config.toml
norm_eps = 1e-06
parallel_block = false
lr = 0.00718
lr_head = 0.00543
decay_shape = "linear"
dataset = "wikipedia_en"
Each number is 128 + 32 x the weight over its row's rms, rounded and kept within 0 to 255. Layers, rows and columns count from 0. The size above them is the row's rms in percent of the matrix's.

# layer 6 MLP up, 512x128, rms 0.0981, rows 360-365, columns 0-127
size [ 86  99  93  98 101 101]
[[180  65  71 129 116  98 106  53 179 169 105 109  81  87 155 144 142 144  94 153 158 130 148 107 123 124 125 154 160 100 140 182 176 137 161  42 115 125 151 113 107  93 102 107 156 159 168 154 169 123 182 113 155 145 114  51 164 127 127 129 152 189 167  38 107 135 143 108 184 127 148  49 155  91 115 124 128 190 179 152 116 166 140 106 135  65 167 120 135 102  89 166 110  94 105 117 128 118  96 147 101 165 132 144 116  84 132 129 131 133 134 203 119  96 115 141 130 129 133 125 101 129 140 110 119 126 121 151]
 [120 146 174 142 109 151 151 172 203 124 123 129 168  89 101  88 135 172  95 150 119 142  69  91 152 185 171  65 106 142 154 120 169  91 157 137 106  98  75 196 120 160 162 100 159  64 137 104 156 138 137 127 124 128  92 160 137 113 160 152 125  81  51 119 124 141 139  91 192 145 124 121 170 154 153 145 107  74 110  77 117 124 165 115 154  87  58 107 133 108 164 176 165 131 134 116  78 124  91 119 171 110 111  77 180 120 160 101 134 115 140 184 139 113 143 127 135 102 109 166 165 114 137  88 130 149  68  92]
 [103 132 155 135  75 105 129 157 179 110 155  89 182 144 107 169 143 129  92  55 128 158 138 153 138  94 107 119 140  56  85 124 112 131 129 145  92 113  98 116 154 110 101 137 103 119 137  90 131 161  71 183 141 145 105 152 109  57 148  91 125 122 134 120 125 209 205  99 147 186 153 154 113 124 143  97 139  93 117 134 169 135  94 158 166 189 108 132 136 128 119 115  95 131 104 143 106 124 139 105 142 149  38 176  94 160  97 130 151 130 113  65 105 117 168 171 162 117  92 173 208  96 139 133 162 131 169  82]
 [172 137 126  98  71  58 141  91 177 153 115 123 106 101 169  91 107 199 142 133  95 145 121  98 111 153 131 134 127 183 115 154 189 117 130  99  86 165 134 146 138 115 134 117 152 214 121  88  56  53 160 102 117 145  91 144  92 120 139 114 111 137 165 135  77 118 145 110 136 202 141 154 123 163 104 130  86 179  96 118 130  90 134  63 144  92 183 103 178 132 129 173 129  88 119 125 127 104 184 136  87 123 131 134  96 115  69 174 152 146 104 140 129  83 128 170 127 123 181 139  96 161 115 145 117 101 173 170]
 [192 119 118 113 160 149 137 124 150 175 114 160  79 111 166 100 155 173 129 163 123 156  66  85 145  83 186 115 102 108 100 161 100 174 162 114  82 156 106 148 151 194  64 126  99 113 132 111 158  98 151 125 162 125 164 150 119 140 211 107  78  87 158 106 140  83  45 122 125 117  95  99 148 110 124 114 201  90 116 134 133  79 136 140 132 155  78 134 126 123 126 106 154  99 144 136 133 108 138 182  99 177 137  82 116 118 130  71 127  96 115 104  93 103  63 119 172 125 123 187 159 167  84 164 133 135 140 159]
 [ 51 103 145 154 158  74 133 154 139  63 179 137 150 134 145 100  83 177 148 115 100 130 161 161  82 179 110 152 149 111 113  90 135 134 135 114 133 174 138 122 188 131  95 151 126  40 116 182 121 133 120 118 141 147 144 162 130  47 117 149 182 152 128 117  27  88 123 143 159 111 141 100  83 174 176 125 163 132 152 117 142 155  99 144 180 138 143  91 101  83 121 143 108  56 124  85 129  80 105 100 118 145 128  76 117 142 136 129 150 173 191  89 100 156 128 130 123  97 134 163 159 139 165 111 127 102 157 143]]
# layer 6 MLP down (transposed), 512x128, rms 0.0333, rows 360-364, columns 0-127
size [ 95 108  93 104 110]
[[126 148 168 161 128 150 100  79 117 141 189 100 104 164  56 100  98 117 111 200 123 157 128 113 143 143  87 128 146 188 142 101 115 165 125 141 145 141 129 153 178 140 135 125 188  57 127 145 102 129 191 170 156  93 159 124 126 169  63  89 129  56  49 141 114 142  88 154 110  90 126 179 146 123 107 131 107 107 107 150 147 124  54 128  85 146 114 136 104 180 148  97 164 107  92 102 108 123 146 124 117 153 108 112 119 195 114 136 135 171 118 158 150 143  91 110 103 129 114 116 111 190  83 136 213 128 157 103]
 [ 70 117 141 147 124 107 159  92 116  99 142 124  75 136  73 125 179 137 120 159 137 151 162 122 164 147 149 131  91  66 134 131  99 131 108 121 179 128 145 128  90 120 105 104 118  87 173  69 139  72 130 148 166 127 131  55 134  75 127  50 136 138 142 142 156 152 155 132  61 113 167  84 120 101 161  85 100 153 118 149 108 128 108 171  91 108 217 114 140 149  94 115 174 167 133 136 152 136 151 150 179 149 113 130 133  99 123  68 184 146 123 155 143 178 153 164 133 100 173 174 120 124 193 137  55 183 113 125]
 [131 133 151 111 181 162 130 145 137 111 113 137 103 113  92  85 142 113 157 151 173 111 117 125 107 185  89 139 184 204 177 154 117 103 131 175 180 149  94 126 112 101 182 102 108 155 149 121 152  74 142  53 145 107 121 147 168 111  90  88 142 146 191 160  81  87  79 151 111 100 131 162 120 118 112 155  65 140 135  47  98  96 138 111 110  93 154  96 166 166 152 128 134 144 156 118 126 125 101 176 103  96 151  86  93 128 128 164 117 111 120 154 127 122 110 154  78 112 197  63 134 192 103  85  89 179 137 129]
 [130 149 192 114  99 131 162  96 125  99  91 107 149  67 160  78 104 184 188 157  83 131 187 116 117 135 108 169 167  85 164  94  96 146 168 141  94 189 104 169 109 125 131 137 118 190 121 114 103 128 167 121 116 108 205 114  79 196 153 116 164 111 137 102 151 182 147 120 129 141  94  81 182 118 117 170 162 133  76  88 124 118  98  55 160 122 116  88 126 121 129 112  83 144  83 104 130  90 122 124  66 108 124 110 139 122 136 143  76 154 145  67 102 132  82 143 175 138 152 150 125  88 153 148 145 128 165 150]
 [125  97  82 110 145 102 208 201 128 105 118 147 175 148 107 104 128 149 134  88 152 106 125 147 137 114 143  76  39 162 154 101 102  95 120 144 138  93 127 171 142 117 111 140  86  91  85 122 161 198 119 142 145 181  68  83 194 151 148 142 116 199 112 164 105 139 120 184 174  47 172 109 147 125  96 187 128  86 125  95 147 106 145 152 118  88 162  76 161 135 117 137 132 118  79 163  99 108 118 103 109 139 126 137 120 110 114 146 178 120  87 163 142 118  89 179 139 179 154 149 142  92 127 136 122 156 113 145]]